Weights of a small GPT-style language model, trained from scratch on English Wikipedia: RMSNorm before each block, a variant of Adam for these matrices.
Each number is 500 + 40 x the weight over its row's rms, rounded and kept within 0 to 999. Layers, rows and columns count from 0. Numbers have three digits each. The size before them is the row's rms in percent of the matrix's.

# layer 13 MLP up, 2304x576, rms 0.0528, rows 1247-1295, columns 432-575
089:479505509500504458496576501530545498460472501485537544411543530519522476488449474459479414516434539571473563514548518468497502443605512509517448487533518528479472479530512525469457411455430443431554518571530481482460531465511468471471482544512503518585454470494497472536509510471527491502568475434566504532529518537555516497475473582493421509456500537467514553533482450491568435513472482572540528517495483520473510544487535518465521
104:560485510461493468501505589467449469484509510470552519567567519532532432466510499473504512508457511513482519484488580505528482512551510488497423437529475499499516473429464541504544446491571515450519502560448540453506538503422455475481529566555503557557559553467532504479500505417494501466510521523550515517511460543486530588458543526496489514538578558419511472513477417495495503525481554475540498452538547544540505472517520517545538
103:428500503501517515456547494508488503481466502463482543525497506500483476520507552489437449489492467491491508446547524405492492452509470404460503437474513525517485392546506463447591431454555507507472491608500496534487462537521475462475497450515534501477485481523503534508474489464489442437504512461471467455481566534575489486452502538523491431515517464521540514487491394562522588536527496438554527532562470553549521525453578522472536
101:502445491577505482463497541567519446477458416515506537487513490523496458570463484489381518514427485550474477420482492526526420530507509504477513448420443511466513475448467513465456506427485496467539517507481506444577475524537467420457481547539494488465507564473572470490536477505447532558569531512514474419478499496506495459523521511577491502435535435535473542533471502544427524481500496491529526521511519466519486497439487514510521
101:486519542557602472481509501494471474480474554558593459512517458529494515519607515467505462458443491576614493475505511531558453456573544427497496519494497507519537509501516532509477462475564529441482558480492538495487526475455497508511493616512548493525515424487552542522514526484538482559510494576490503518437481451481474547580475430468470481522471472533504498501518496569444446486499483528573521550502457563568499488490525584503446
101:452572495447522458457500562520538498487502459499470511519583507565531558565464464433477463487498512484450559415492537591483493474545524446487515530475494475500551510580561416471448499482511555418569489527504444537519476466536491450411444502507528481494532547528454529527524516495454523528432458607534532498497529456557517437450545502534458505513532481504491580487587506474522480450579462433565537493513520417513562520546521395460481
101:512466497516516475550494454541530520478498463527543512522520530530525478548526489476531561482507491573444441536531500474491553503503450414518428502478509447491443488444530474589438523505528459472436546517424537438519567503489482516532499578530474454473520430527476544548500510464484503515503430510522503532447545495464534472535476521543573483508407518501392551482483546502479484534466556532425482470520580572472523567428482505456494
107:463509461457562479447531457486542476507453528525499468471530495625558567443558436440510464479483469525461540463531505519577556479499501483486487483481530450548451489464460552444521575477464447465536449566476465499410458538481425477441461553472492560497453527472523529511470527521533474506485480539512501508510520564457502501510472467428485546482471504522485566507484525508433512456567460584588471536502499475583469427436478536467454
102:529526460522524564470486447516521457465489468585504521538443578542584507470495460539426514503557506578537493468492522510524555485575483535502593463466438445564550562602519479442566480511470561518424566562526499443463483548521492481475476486510495532564444545531515574511567527482346484464525490482591569455518452447572461455469507538503454549458589498511516465513412415506453523453509518489473547551508540521523491466482507473501505
099:515526498477551541473503446456456523485436516511452466547490512530469513495485482499532514483445534484573519543556531474510454487522545462534480407459539561449483481502560488554402458525505461476558527501561459514458509463461457520513548495529488478464510535532513485534550544504571468479493543546561551539431421529549505495469493423538536480432499464486544485579518530501466515493495512529548522477508536491502463515544489513467441
110:451506504474525529513483477529515500486488448503466474554487471540521476433562500479492508598474526527550477501437516466541438484483507500515526542491507482477485418475471513428449468478510473526527518494467482491496624522541546457461531497511480539534505473560476458459553447539541481512547500434531477516532435556552516594529497525477398529491569428495544565433410549493493446417477490518496534517504505424495526442465561518444496
093:484476501524584471461506531445512501514538531567526555518512482482477459423529458464507507559495475583503487493487545466464527432470519475492475473460465478516438521511469585528530460478468459512463496473547557444435564434522512536440522494486467573493520572499501488446490424491533571615519418538468519502471487544466456478468503486514489504483488526453529482510519451518430499495406486547502536476525509525494463443509502495517493
097:546515461548528458488475540483481497509533505485492536478493496478535531482471437438493449547448482604498473515497480470527379418578515457575487436467513548519503476486490486495517542440476491528480508597536389505492566567522447449532460487554510503502547408512567508470431507517546380463495501514521490487527439530455552528562475558544458541499441515464530493506447492529464502481462450542481520547528527509509529434394493561567573
092:548474466489527469431502463519484496462474508556483546512519476444466527488468477534504493492424513480507538447533570478480471466447503451511479490497470459521504435498518490472467455458487506505497519504453546522517503445579439428476524491525506505533418482574465570472496448468475495523525450479438512477448505471467533526456494453463519571532485572488461480520435520457513449492501510556518451538514513482508545516470468451415553
104:459460492541449477507429500565575441501471464557497468471491519529476476485515481476466452464476479468470488519526550456483480450516472486443550484429527548500483427460507529486531486403568511492545527455473427450428568552541460403523541500504503497501553493522487540547524466528505468477446524575515498568441497478481498564507514545446429443537499501512452514505484514531473452498512443473525448484501551479555538512550498464492487
094:431495480552465582520515514589459511478535540490487472557543502494526400521497537480548464519496486613550490532555475514548462493462458442448473516514527463595531447492506514564504511507488485444514489478476570477446504526566481474496431481482461491518466414469431512522509481484526509593503506468560481472513469459486517510503515512537445495506553504456505527499474452460442466441457474494499448530491528484533563487461559543475543
089:528502518475469462573520505477468467457539541501494491479474509526466505491574398454496514491433443515575551460537547569478539476462504517515460417467447507532531474540486494524541477489554471518625447466470479551482481459480460555489506523515495498417491501538507575497442534428523486540552455451469501525515474413512497500500608498470463515525506501524520483407520501478489512526432495465482491569468517477458478518520514556472497
102:575511469529519438523533533532420514521528494515546421481495502511466496509491518490495502507416563412537458513476482481519449400501539464456480522491506506482522522562479496493570566472508556479495521552496469574448556430490469473494536510531528500509420462502546507490553457489482504524448499466484514487535433461461527519543524535532522485520506572478506527456490508388495440493613487496513484555529481429469508413467544460421423
101:457512433487477502529568436453469465508518490591469464436508521555538483570541446487425448486531466546460576471516491470530572493454479502518547466533504432473500486509488492502511474502506487444567548527519485519510539481558464487538436526468524443531478425514485490504459484494482509570580490532442475485519514533505518482547491558569515453464430499428458459437476480494517474503499519473531440537490524534593550489464464484447584
098:499486457498517527513556507462538514477592429544519511518513512486449506490469528506489505519409534541473485475572518507584531521440520502511518472507517481451499530500568509540454404491533523531554487542476546452537491485511455545505497532509513468442496447508500487484492493548498450471501542519469508479504481475442513512492567478502517460508472532544483536494510522426475459458469578473515483573520521529475463484512540486477516
102:573571522502480540465449530590508498524428416489497487541468462528521472486508466477435516500504416534480529558558545482561537525507496431495478467471480511521474463438531513515513485500567545483445444491535542481475529536471514474439452519574495501422515441518527473580508547427397549514485507498485465389613486539549558563540529541456540462415491544516470480479515542520479408464528483520533522488557460474397577499514465517503468
096:540486438504498479477496512514562478495549452512524505502476497459469400534503534493547485554459505471467432522549513591498443460490557451495526499487441516475463414492514563446556410471549564513480544502511528475491505485492477507486519551566475556555561489539462514525540532508567454515513516510511504488474519547542445561445490544524422497414501471497457527507470481479398533494497488525446539542513494502518563489530506464491521
106:454508520486526527492472469497528469479534467522474521535579537557492521540498501520516459541530529573432520530577569446493456503537496478503482413512552505524483521501460464415480492507482436496503542418482445469480581515486520486502473502552464483496483462543512539493448474471439486491498434506493558547440564477535469457540486482434569508556491548482510589383480529405522538505522507483495437512523466510583513430520574571549571
093:451478515414513531497500510520462434513498471487530486470503549523579404540570419436477513493485515497449524533477563472492454488468456564496541467454336498467510534599550543552542491512584456476566460608521468503540497505416468521446429511452433543480488428471491439455529456490523494506518477531560494455499480489449494457450537518541472478536489511461575471498438470464503448493433515518544537549512497487536511511461568503514516
098:465497537530546497539575455542509525597535491533551449538482518540500476545531429468462453447504512490526565451567496489583473460531478551489491521418509532546495552458578536491474537482524601503565475523448522541496487497571504509467511510547453557538401494509550525430491473486560498470497481506476561511508452400468515447514548490441488477481595482501546440535558494521523549420499515494472503490510492484487570487544463463470543
090:536465459506503558475506528522460514503484425513538486490546497480505510496474484500455485500540482444464508492463538523494485497483463396477554495495467459503511571492485563540517579514508559555482475496462489503546468469466553526502513579524460494466487560464472571512471545511509488485510564622496551522529483495552508553548572540513523479516485508463446508496519544439495473518479488463456569506523507429507548567542528442471506
106:477497498542527479456466555534449499491515466501543543453466469484529527570448480520450454470486490529520477488567498523520467454490483495518540449486424497547431493485568454435485520564508472488545591513521531454481477550603441426503524562513439534487412538527567471444536528489527520493496506527535536434482475467426495504468495477518471475516520469495564458496476567454396537517540531566502454520545500542498450485454481511500514
097:481503543471526532538492488492481457508505456559503467484496578532498458539496521469440519504475587475540453471453455480487547458538530470541536480486489427434539498465508485464480510542537482493520521502462454534545552489412477545486485496513458484516448571473475484529519486532507523504516577503438427571521497502491513545474584444569488560576553490470485491501462458496517478441513527535536470491523475494495494505514497541532533
101:460538509472467548526486492549531522446447506601489497385477569491520497501534498538512515572468479500465507575471447493441508501584437539498530446458498425544412492475478548474523533479487425489455500475451511493552532433548413563471544542518471518501522555494505446493527541548483554515468520500557491455502474427529503487506570513504462477585559534386519524518450487503425465526505535456520537545544542457479446543519527493537469
101:482522490533494504514516516491519512563506475449505472510549466488571559564538469445483554495503513507472511512456462500535516544505492518545469485483552480484512474494543500577513566541464570537550568414494535560455558483505520474439547525579547495546537488566449570521466536504538481457471522512464434495503504504492570480442573524464483550530477478473494535483493457524515498518539463439529452487528518489498479502531496478507475
101:543533440551529367496545520539437497565468530520497450500547493489440420509488458485512517483432465421502535514494549467511421488521550449581480490492516567497449447589487482448502483455510526467525487493514452482485476487418424529485550485489479479554491487477553549507505570540575501479470538492503501473515478551479581542471468498537440511455509433520520468493451462522521455515499512556515514489539468522509513418442490501516512
107:502447498474519465587528420475461479520493498503548546437517576582457492547543517497504527556488450520479477514530493593542460449505552497552551467514537512542523478540525516518457405447465508523482529410517493483427583427538519471475472479484528479490516451510481465479537542489540485541429511481583492486453468486511463520447577450518410452500526514494513557569442488452426466487461448465582571436512503497538545523579460450520562
103:433573481489512564524504520523418430530478460516489485460460521474499443536481508475457459510509446523485484492568506489537514429453457444497499509469553483532462514507515469470472439493474469479556455547457478525478489512560427509505509503454463528493484528504489512506551552457466514549536501462499428498495519523509454545476514485536458465513533421452484503461532523522401456505516514485502476539507524515538562464464503465516530
102:453497488492482499514484484550516439536525414514487523480505573485557542478439475524485452520444523490505525453574509545466489526517539538500543445515518494490498497455504467485475513494513535456505473450404549537547484511581489508531526543504545504434506402580516569425547497481465501520459571504517520479478498501513507518547504531426487510496510452452537557479478427463437573489494523498527511450506498428479510460492516468493556
104:412490503479540460482461495479419465470444557465572501502562551486563430505579534606426489537499521526541571522561542525504495484452510506457490521464530464481529492507479475487502471502541463486507483446431486544475505486519449526435554516505460547485468467551557442522507544508499447418479543482484449519506460511532448548475549494526504487481601512494475496550519450592451532476567462532524498510524476548496497511485497566497456
104:500471468564497456435509557496520506422487490497594547523476486515559555556565434495497487533454512440465544402524485386555502518561452429492521473491554492548487523492497442531461518503467442471557514545509520545454510471488512476538465485498492577449543512521426440483460503508521481542404533516530540505429506465555528471492515498521541527532522520481511428527503432522545437469525538472528509528510531560512570439479446520466591
104:517467480502523525570569559538532502482564436478558542441514476553459478539565531526510468506458470519475466454481497496471499486506472494489510521462485470499469481539477504439476528523521443477426475503447454552480497469469471568560546484476411459515536528503522438546491521518505531499530460550536478461500436476515516458546579511498536428439539450506499546433495502447540495540502526493522508449561517419514495534572501519528469
092:530501425552566477454561468535469456501552553494486481522516416496495552493483478387531445565463509522539524446464577527512422503522550503513468480462502527512505542464448506530431467488484515505516551561479514491489512425527542446514501518444472511435426527514482498450502522531499496505497455552478504519468491462447508507535493458466482543506546464483491586513424541485520489467436495486503505512489514511459522502486487489425478
111:524481534512472526436489486461456470513501508469504496538502515498466478526572468547523457488425492469550534510484477453514494496540467503529558500488478385439436494602464509493442536465574434433518488543497415505534512523465524403537472519464489522485433468471479499494487567528509533488555564540583544508462519397412528522458503426442534491498509500591614531468516498548536507503492582474505546477540499544506554480524455576540545
095:486501447492455505524525477540484462540546499613516535510521499553491494493563407496459501521532456461546514434510563540486469536512498438551475537514484468480541447531533573512496523499535413496517504467482474462496545522455458470476545483502469526525510484526506527419557499466503443509464467517536509485543424450530471557494547462539502513501500474486485464479439446484453532511481536611518496564471540435563446510473515524427534
097:401519471558573477508497529566423476547500462484552493517526577593490453514533479540509481521505477549472477443522432550511480525492488466504550512514440448512460438471445415458530495544534554480510491479467418477473460529548471493481567501537499596479512493432493450481500481486521515521546445536556491451489515535520446523544544487499478478533522415481524543473517478477483600477544435574498526523492481546511581407418476481492519
102:490478513541473504535446488489429431511510497572549507445534514499504465470552507537492476555536537426466450531432510445502488519518451462545484485504477476412452511436495441446422535478503461493469520476423514494530491506447555456502611605426501437537461447501531523557468552480510454511536555520548548453530516455490530547516430447513455513561532486564553471549481507494522516440390490530527444568542578535485542506494500454477479
083:445539478499442398462439518490458504503513548508514486520450494491462572425509475495490492453506492466550449497496567497462471471490538509491502487562523537494498569471489564541487507468524455537547500541596525507558483506442478482554498571529514478484438515494481457504560543495614439538481484572551465495505493506465479490509511473505481511505522526479491499531421463549453554471547477553512540481502480484436509416487502516548476
104:512533454514552496560455480471588477528463528490467478510526532466473549540522486525512467451545478493536465457575535504526547523482483467480510444489529436501550526433536436585500483453577533428536490511493530462541537563557525487416452502518489508513554500488446484425510484416491480571528468538483498462474515517480483511524504526456464478498453514499472492543515511458523469524469441567454488493520467557478613495471470515566548
103:526535417534497541487466520465432445490488487540524504542503512533463554533466446545421471530519515477508505529500523477531457572495512503505534485460521543558504477535503423520551572513539525494537554490450511530531501518563475511505486503523439506498454518537539571503522465539564457560537501441496454576509534460535511546542548446486503513537524388454447477463514505454464465474535486490477458512518541598524484521465441497473448
098:505493501549634519440503478541457513522484422558526511552468538479590490543495492537462459508535513483510449458387499486604438413525487456491442561499545507546456469524478546470452415518443495454487463505479544492449540522526579461482453501487500523529556468503527447529483386535440463499522499584512525463508544471460536458512501544526462522441467444459584465418428530475463549423520511510541537420500459476516474487460511479396557
097:415540486515539469510487466559524465526553497534492444498541542476479498548521466498521503484476553575509449534572581508504481500487506429463425537541570495563534457578461530477460516472507447485579480493564477512461492478508472524437548529472481466545485491453506455492503522487435488480441505473542550415555492512526505556524495515523555473448491463444503515487505400438529524420532495566562514563505540448456558518403508436436537
108:432504457548493482521541474518532544464445507477482465515572463570488524557497479537471396484430533526469508470492465504513455568503560503545500497457444473451598487445514511548517435507510426468507445483584537497522520511536441415454507450535527486480471457528479498435456453485532568474472506511520485479534460498487506517426563533419469501535469558445522571546467489552525503496542498468500504596543490509497459527529445512481463
102:413481476529503509516498449411440500557538567525495453509473535515489459529576472512569516420451436460499533569529565528525512455515517524456452520493459391408520518543500548556439513425536568486529523500495413521472530482467494486494413504510497452513420488534542432584529489524499488469573519569538473519431470513572492484456510437542543546456493445488550511501458538557487571443557486459486455501532495549464516552534521535450545
# layer 13 MLP down (transposed), 2304x576, rms 0.0492, rows 1247-1294, columns 432-575
090:505494443536430459473541476528512509434514570448536398496431478526491496527427501493504524500454465526536492490474523482467527448502464462478581514468549478460576586446545513537507546476497528535530427489493534506472499566502447569530499506558548514460444471515541541423539487563522530587539558518536466512470529496469453528583402486487443476551522543591478515534492450542535532521507527445472420522282447516546422511481508474497517
105:544436458520426587432473517534475516499491528515471436506571430496499493442550452449493455438437611466511501450447548493472502508556562492536511478457489494487514451496487483462549457464547468476524510465499485549447491462489563548483470488453502481489478420513491541509543527464496510467526490536461522458551525473522481484433478479472496534490499442563512482551494532487455461443492595458506521427511569508499462533526484516509530
105:470447478478523541428472464510541455572488468461494464521538471462555416445452477590521513486589457524476491471496489493540473524473544507504516503473482433500528490529426536523532425539509507545540506454567466528537485473446394533498537455509418480542500579516493467445498529527509498627485490435467501516554469482507459462499509455492481509511392539476535511594489504522579513469456512455476517514535496532558477456581487477512481
102:541478471536531493557581576495587556505572465448462469425479451488493502514486444486444499536487438512417459562491495495515480391462519558502493455471526492536496513514488537483520472445451590519496474462523491459487496520453474467520515427508424527440520454459530449531466480480523462463474562529555531546409535482536447393497500467491562520504517495515552538522516531492459457495527496522458441445369540485417539549476520449538448
098:381509508454569438532477481424493536482501514492499461540572536543391566441467431564569491532507515481552535524563542469529476494523558460520471530522452534451502499462573464487528531474451533461469476499482509508456426495464483530539529515582559468540500468516443443507532438548459560505421502503469542530462575507511516421546486444513545497512569493472576488468517519446424506476525539489483525435503565484496495487471510528548526
102:570486532484500535501477513461512532554482478512473538504521611546541539530499485390496497530556513491484516513552533504549452529524497500517539517494499489529478570471415473458511439488500514589520513540614560565452533460388580470481492587512527515460479472510544469524502474472573473513539459490477465529494478584535487542508473472502551443541549524423511558501452484485533485536567415428473563422449457464489485464470524483457576
103:500540477467566510520471549529528492505495461453446470513502554529508494504468428492515478518467511498513479573527502527499560550451551510550483538451495446485443551573507582569553447508442604476463485558515543511511472521484513486461513466447539489504455533539506533530551482445495479516472434551423507529465461462450485464530503447484518483551511531459481578528520509586525487493431469421533589565557516454510502496498425478524495
102:484522513498488503469556476504510474520595453500501592473468523517440551425502477452550569442503473523454500533560466522510511438454617565494485534516505590508504501582516509490486509571496459492480455436536413540487543525497489529465493519488515526536447556482535476494521506561519548544497576538528446512510562466480517473528521500508507584510506426541531532486524488474437589501490409488466500514305511537531463480569461520548476
104:496454472514523495498409498504533517456479512525529515476470514447466430529480557542517559481483469458465519495470554510524454517538510565504479589433484488534473576474488498522468506537491533492548454463557494442477461577517384523492447555526505457467566507538504580565505480526513444559460575552480568520446530509486537529553518471555380532425448551500479513456507520454445492502478458462443474515515443543583554484487516526380471
097:508505505471553437422544526484543508453534547516507567532501536467480493479430446437484460542471481518383541492491477522555518521516448466520475523540427445503448505535564530512581564449484542524486422555515488465493540483557495537521552527519452490511487450523471588508453544454563509437489562536463498439538463502515481578491464538479493556523487405538574525538522529447546498526505499483514425506508493487559555499530487447543542
110:488509533509531514520482529529499507564442501527557512571444521554502508486487605489447492542528533499527485493431495490499530500483514533518492507490484519543465442554557505433406480468507517534546532528429501458541463430527463472550544478524509536510523463480498451457498493482432451522467466427554459533454553536590450411408449440570540448435462438513529560466486477470481447472500526489567507514542432478564475604499523515472503
094:502502513421451500528508497477409432530489494498528462448402504489461473541474456582491462478456521454458499500571512487587442513497502520514451506525485473522561460413565531483517414537553538465473507516574464457526586404475488441489448508431446451479487499490593502576498523430485473520535485445523381449477485489517490514493499482477457465467474506536457436483525518483546561560489496453456511511409529448539494495485482538536581
099:426520515543501521529475497495541492474502454470549465491457502502464480530537534495484543497466465473479511476546482460485556577442405524557481529523539413569366493492528484475537473478525482590481458498498582506517459483461516531465572509509497504483511472488530449541517469467458541509501470490501503500497452490416593510446544424510583505514514503539489539484499570497535512506519457507522474475540429493470487528548436548453567
094:422556511551517512538469493488458557560429492467492506569483499418463427542445446522445454434462499451552413500491491514532434504460510488483589455522519532505488581523542574493542548487560505513435454508503495470497530478390488534556453547564487482441505528502524493502445487473474478521498449502506498538532499470506578494538408527579563448541523437482551473385510563564423515485544577574467554500416508487489503438466490531496506
104:510506501489483465493496553449572506459523564536515456453516513528447521468532493585465532577478558507499477497601521528550460441439496546453485401490485478556444499562471531450480480507511474484524551445538533539466488471484466467483526489527502491487532433490472593524452547454512475564508562537490474474483456543509519483437501493524519465540519474496453530467466563537562496485506477478514498506508476502565444489502472561483485
093:496517581497488514544567464454503527533550487493530454515476546515576493445535462454499489504452465513506533461514499501501553445476468532432440460508447434467498494531489562503482481478487502515411449482462440465532492419553506510471475510532475529503505472415534526435519501469452540494550548515470504483484557434496514462547473500483461569564512523537462527532451457555570566525483499478464437542310463475484522436443485519510502
080:526513538527500483500467517522495591537477469504493480500517457523536469453526486533489492471536438513502443533507444492505468428455528515515482488524493481508460426467479463466522498448557544492490481515487490474461480475509523477469488507487439512541530527507477494470529427480497531489555483509496450491524541505477425504541472510481473536497504499544536494567558523514478463470467511478521472494000488476490567492548548557482551
102:505436420505464478468527498518458510506491513525446490437576494491474435536557504467562549469546528496531399459417474514545476539470529492543514465485558463559516500531491455563571482532532581516527450518471494452565464521512507488460503501509548484568497479528537561478523522419553556489536494468515513495545541494555599437485527556537509552572499521544496490532600554471465508473529493486511479520498542466459473562437467527459480
099:521479449476558506467509474436548554474526548499509456445497563496518458504501465562460468451458484441505498524511486464507483484501517507420483503443489554425554535442552605504462492491537472478483513567567496477517501447533562478475437499546505468496548485549511515477487573572468517549520503515491559560538478525524532437512506519539516496550567547483459445436504561507494512490466532516499519494566513509516479488518430509478532
097:541506489541505459492522500541455555517449486459454535548447480535521460525534511478450406465479518508607459517607496484567508456481484515462440473568473484482559439468469494417473504522524418487461471462419537418439495462527511528460505478501572530500509450436460503474550500517451541516503556499495450550483475476447544539572495443542496442521464544524582519421518501545515608505413481567534513433440495486522576478495566568568450
105:532487508509503400532537528526540486536444416480489494578470463473468515460485550526530498515521518472552449473493519461385530555494501500491543476448470462471505511476568534493534474485578534526536492436481547459477555448484519550448431562475471482441520506544520505473535574539491438512478596487542502525474485536486474585548477542526458466478524537445505565473545524495506543482491519452554563599582458515572523514514558563525513
095:542461521531498493578560517592567560535512515470515457507551474511505441544476453548491429472502473468510434400481512519541519540474538539513492455511536517508471521528466488510522474536572543561464502486493530535536467444437486522494516541506445505565552467508560477467527508452491474496495456479471582535545492569496538475502569490533465482536536497546436447477462511482578509550522530607545501523476476530588439506582444469429442
103:481460576573504523528546473526552480499522512548477528555535474516557488445494485512528569504492570556483515558456521491480467476493428450348531486474506547516507473561519482475452544492521509561509463526521452443515510465500466457611527553512506513532548433482533535441538516437535458525527539520470536512595416435511465483515539509398529562533569459523427541454540514519504593546438538518498542486509529492429434421422565527610484
091:553463490512552502525482531468534566519533521507455520522452523467500503480488550487477499600503569520461519465547482496504500499521492493479459455503522453454538495496451440516506476514476520512452547467422451528548525603482534471516517630516543444462527497556527530542489506459443628543509501521561553600579538553502534496464446475527457511523496491524566506521546534499500483441543471447562532504398521502564511475551513494512585
096:472573467457512465454499489529485545484495537491483541437537428452577518437523477522529520472501519412468572431531536537481454494498550528534415450450481515502464484526499475470509511533470541512498539448531485515473464544519530537512553484462494502512554545467554575526522583471480584449512523467546439548505436508543533509509557494487498500568575485558497456480549527458488558473440457491532585483379528501540460422498482540524389
093:525507543507532412515516500416502545527567451551518518481454479497475453479515461540493460557508451508445477499536477529501480496507456520492501458468517477516454467535434512442496460458599481454499578509505507524484579510497469480462520379518578484532574498512496501493562490529544521500545438539488460519507475510483462532566514531511498586521531494534521572478550438456508500491541518525572460492361489459509492568525516500492540
107:478543529551523543500458583488445525533572511540505496532458461467520472567453505525468476523458517536556466472499618563555540511536459512515527413557471466483460520565572553524538493561530470517497483591532529495474482526473552537504452558473523554489489505490592546483562520556501478499507511519494499529478478510487536483486556469503406460549492511448452532530497561520505471456445395582456486499481511537503436476395505553543462
099:558486469479448506510518472432443484498513478556473507419534468456517480497457491521490506558566477465474504484469478538523494476555663451532479526515462519549502522429469489567462542399528498469500532456514455498482527516443517527485538483492442480578469576504545478475510522535505428428437500553509493513573478468539472522455484463492500502475433483539533497494481535504501532518535467479579419462493493458554543538434481492560502
102:513565538522498552475539463425538484482596444464508500488565448530490539488534460468498470463501531482518458510537541503535544534455504453482458487520423528475494517491487468474545531552458524506465545496418569496471534519576473538581582545494513525504566507513469485545504535506541471510461511531535474456430468470500509569566548461545496509487511553518497494554540500457512462470526475455467509477506476621544438515479519494490511
102:489460443442486549444544564482525591481424481537490468452528494544514473465485502505535454548533426538559458497526427512524540442451490482480526467464510574472581574475490479482459569486492551494535514496387490564509522515463596516526489497463521504524499518496533491552528508495465542524561544512523416488532493449497539506482491409518469495540521633478538482530485456488540546482506502466540493548440530497554437516553500448549453
103:547519508487446536493509472489508570583493478496455501527462547499467464501477466504476554533447472539510420489513511554467526444471495568480481504459502485532513482452547544519520464487527422505506439449523530515530505489455567437549494520523493466469463471429411492498492444449575491452502516476561504447514566421434465549478528473534507456430571470515462513478506498519551512513529406462565409455554548498484554545513539469513527
105:519498472450487504515483488545537473558491440522483493416446499533537459493495534554484445496445504561551492490439497580500524548479530514467555450547456518444564470498534588439508495514526570459530554434472498513517493512507470509491522512470508539475548443439500462564446556542406450470454488444516503415481513516531494496491447548473464463496567494488593426542533534504480519544353478517490476509619532596533527479451492443532456
102:491542508481488499507494507506488460428521489490528519539506506529493514434547519525503432456560456518445474519437516483511514470459506501473495530507416518473440459397511446501473510540557493476482594481535471446525536550501523556519446540455476581531566506535437497491501513431460445489500466520520527448557604492543463550456498527492446535425494530527444524495473482490438535497408495519518509489484520421500467483470467440520483
104:564521550446562509454434518514475580462409506517454551501435534508537533485451576496502526514531519505496515473570508486464549498483457517530545461517516444431481482507499476497475487529531544528443476545455548494485453475520496549541495533471505478426512451541522456488510438502448555471399509496435457497511540536547595499512572580444558439562511407487562462477494519553465460464490596481487491456582525450526554506495492465481538
106:468549505428473460502458519440581538516526497457560476446439544452486533518468503518526575486538606478550577531447454532569425551520478527480463465414568453463492548524535518453538529442470417518543530460545570503514491556527448525501480515499518493510535475598577479500489490536544494472594478574518459480537524528452543494494471453505451480478543442433485466526458542621470565484558497526465456572560482512508502523472496520457498
106:446456452433570554542545542500484548469516496543481491494401455535446459487539511596512434569513553546562448564482520468505494482481472476508514557515480466523458550464484511561484442471534554474434518558481538522463472480490448499490469476503540548478604589505535538502481489453433538524544494483496535454457481523490537544490473489537555490456458499467499506380556533466529448486471439430516518530544503476521466552542552467514475
115:547514503526475479499505573520509526478502504488550578482557521508475527462582567485504515470553501539505529497516477514524508518518541491512526538468474528484487505545495469438491555536514499513479432496501511440496481489494505547510477469474513474487544573506515523419413427523518462492461515527493588522497483469511510559548458415510595451463436522575489534475462531425517501522543507557496612454378510493455503568488482575473516
091:518495588514468534401435470492510471538525536518525564576495484506518515457496492555495544454533487584440444477422481455531461523517532463519447479483498566520474519481449437579535520490497489553496543481529480484525486522533497493508479510482587472474553468494440545513486486458490510405491527493411497469513515552531533480505470437493491549534451472460496526490502441553579464485459508562527405509441549538461486484514501481514402
109:488529472487485500433435520472481462491489568530531579466488488489563530479455457507495503474532550492504473484534493483431527510435491494523494453485489537487434550514594475482494509447490485485451504509530486500569408515525502450534496476501535523571541548572532510525500513469491457474479542520543519523457435578595513523527532501478479561473534514552575457481478517437508512469463571423417388537607450467534498496464493509526559
090:512526492461504469488475487490463556482487547441586506552541569500402443480445548482542564533529472471449575566479527479466466473497516468520515473446490534495565484448543548554540541493459424485548480429511485517455472513547494503521512456540470503466508472473483558494516469542496505506509513474438466479517474523545492467409463509480508453518513543508519479586500509481416539540492463537497472447468499471489516536502448537547514
096:475546504543453446516565510531513423451527441474486482504482412474462507488495579482508579473502465457537512541503506574481521539570444463527512527492504519508437476451480482477432502515499524540517556528485521505574525550495460487509492401517458541486530407495527495544499480506525560542545458507489454475492482504481469514562492526493562439508527588461530519507472511566484601510485479490484497541395535515482554499504500416469516
107:459484507523597439453524465529478500536491517520443516475523542468529476510496592485565511500500426525507456471488488508526512473506505470416444533537517437445491472487487486589552432501490478428429501473515478454422493585466494552546491463478412522483544517449484477482508501479490511458479560470525492509550494537482521502486490608457547476475459423574518502525470434562495531476510476474514509569545458437579546508540546408559484
082:474473458550530494526538461487532534504540451521492554532497503471497502570437529517445506520547516524429586432524502462490513483494484438514511432469478442558529449578490481523493431476514494467507552472414541539524554503546559520499478453481538525507567501486465484518412476533454513520472516446452529488460487481489423508541533579508535458498459473524477450465524466514541525460530484438490503501264511495525529498481510521474534
103:497498422489461533533519508487564509499451500504500502550586492524532544515530445532453401489532507478507538525472456496434562485500526441450525499507490547467513526580479486547460513483497553479542480467425494506525472435489425419517493467484546509489515458553481512463526509480565469515475526432493527442547496448479523486525588505568555459496506590520558469490528495475490464536493448526518461462554472525538544544503399473506479
103:514388446522545465615476502520540589484481487554451457480523489416456559520508471439525476571562532481538481529507558507516420483496503508480519477514567468511494494577506487533451481486435483489511484535513480491545511506524532428478517465442508533515468510448500471462502487467434513408474473498593531482555473484495560527435516491540538416494425487536482477470532456463482480533522491501463471575543560499596493458481474493496409
095:549488512477480487475509580522525504513475560477477502541473579543495521448500513524506497525580515466535506463506485481573490484411558480496463533529564558524438502499520488448531475527450570488498498485558518506496459483487463496521452511483488494524543485506559484416532540494491429545573515529456524527471552463530435518558545544566524401540538496450556563554456515589565604443488525496481533443474524545542457503463485512421483
094:512522466570484526505467435459485498431513483496541473410489495508461490480491558446442515495555537503455565519447479502520639577483541538410508516519542429430474486539589454527493572506484485431493505479497544536494545492532481515503482528521521509445509476539451519517487464446485502400419465535474521540491462469466562476486530466494475498535491544499462476427504517452499536521513591485519430630455593438470541550503519478462510
107:553515495540424496505521468495462418559475505508513471486464493499601412506467466445493515482414481452513500488398541442542508504488497482564514527533553553539525518557470476542475452537490560486468468476529543530500531552413443435542469574509577511448445474511461518520574469512471494561460506514480496537484544536521497436441530519525452516503467539486522506453535503483474472484579429604457528473552435501564471596497493496515456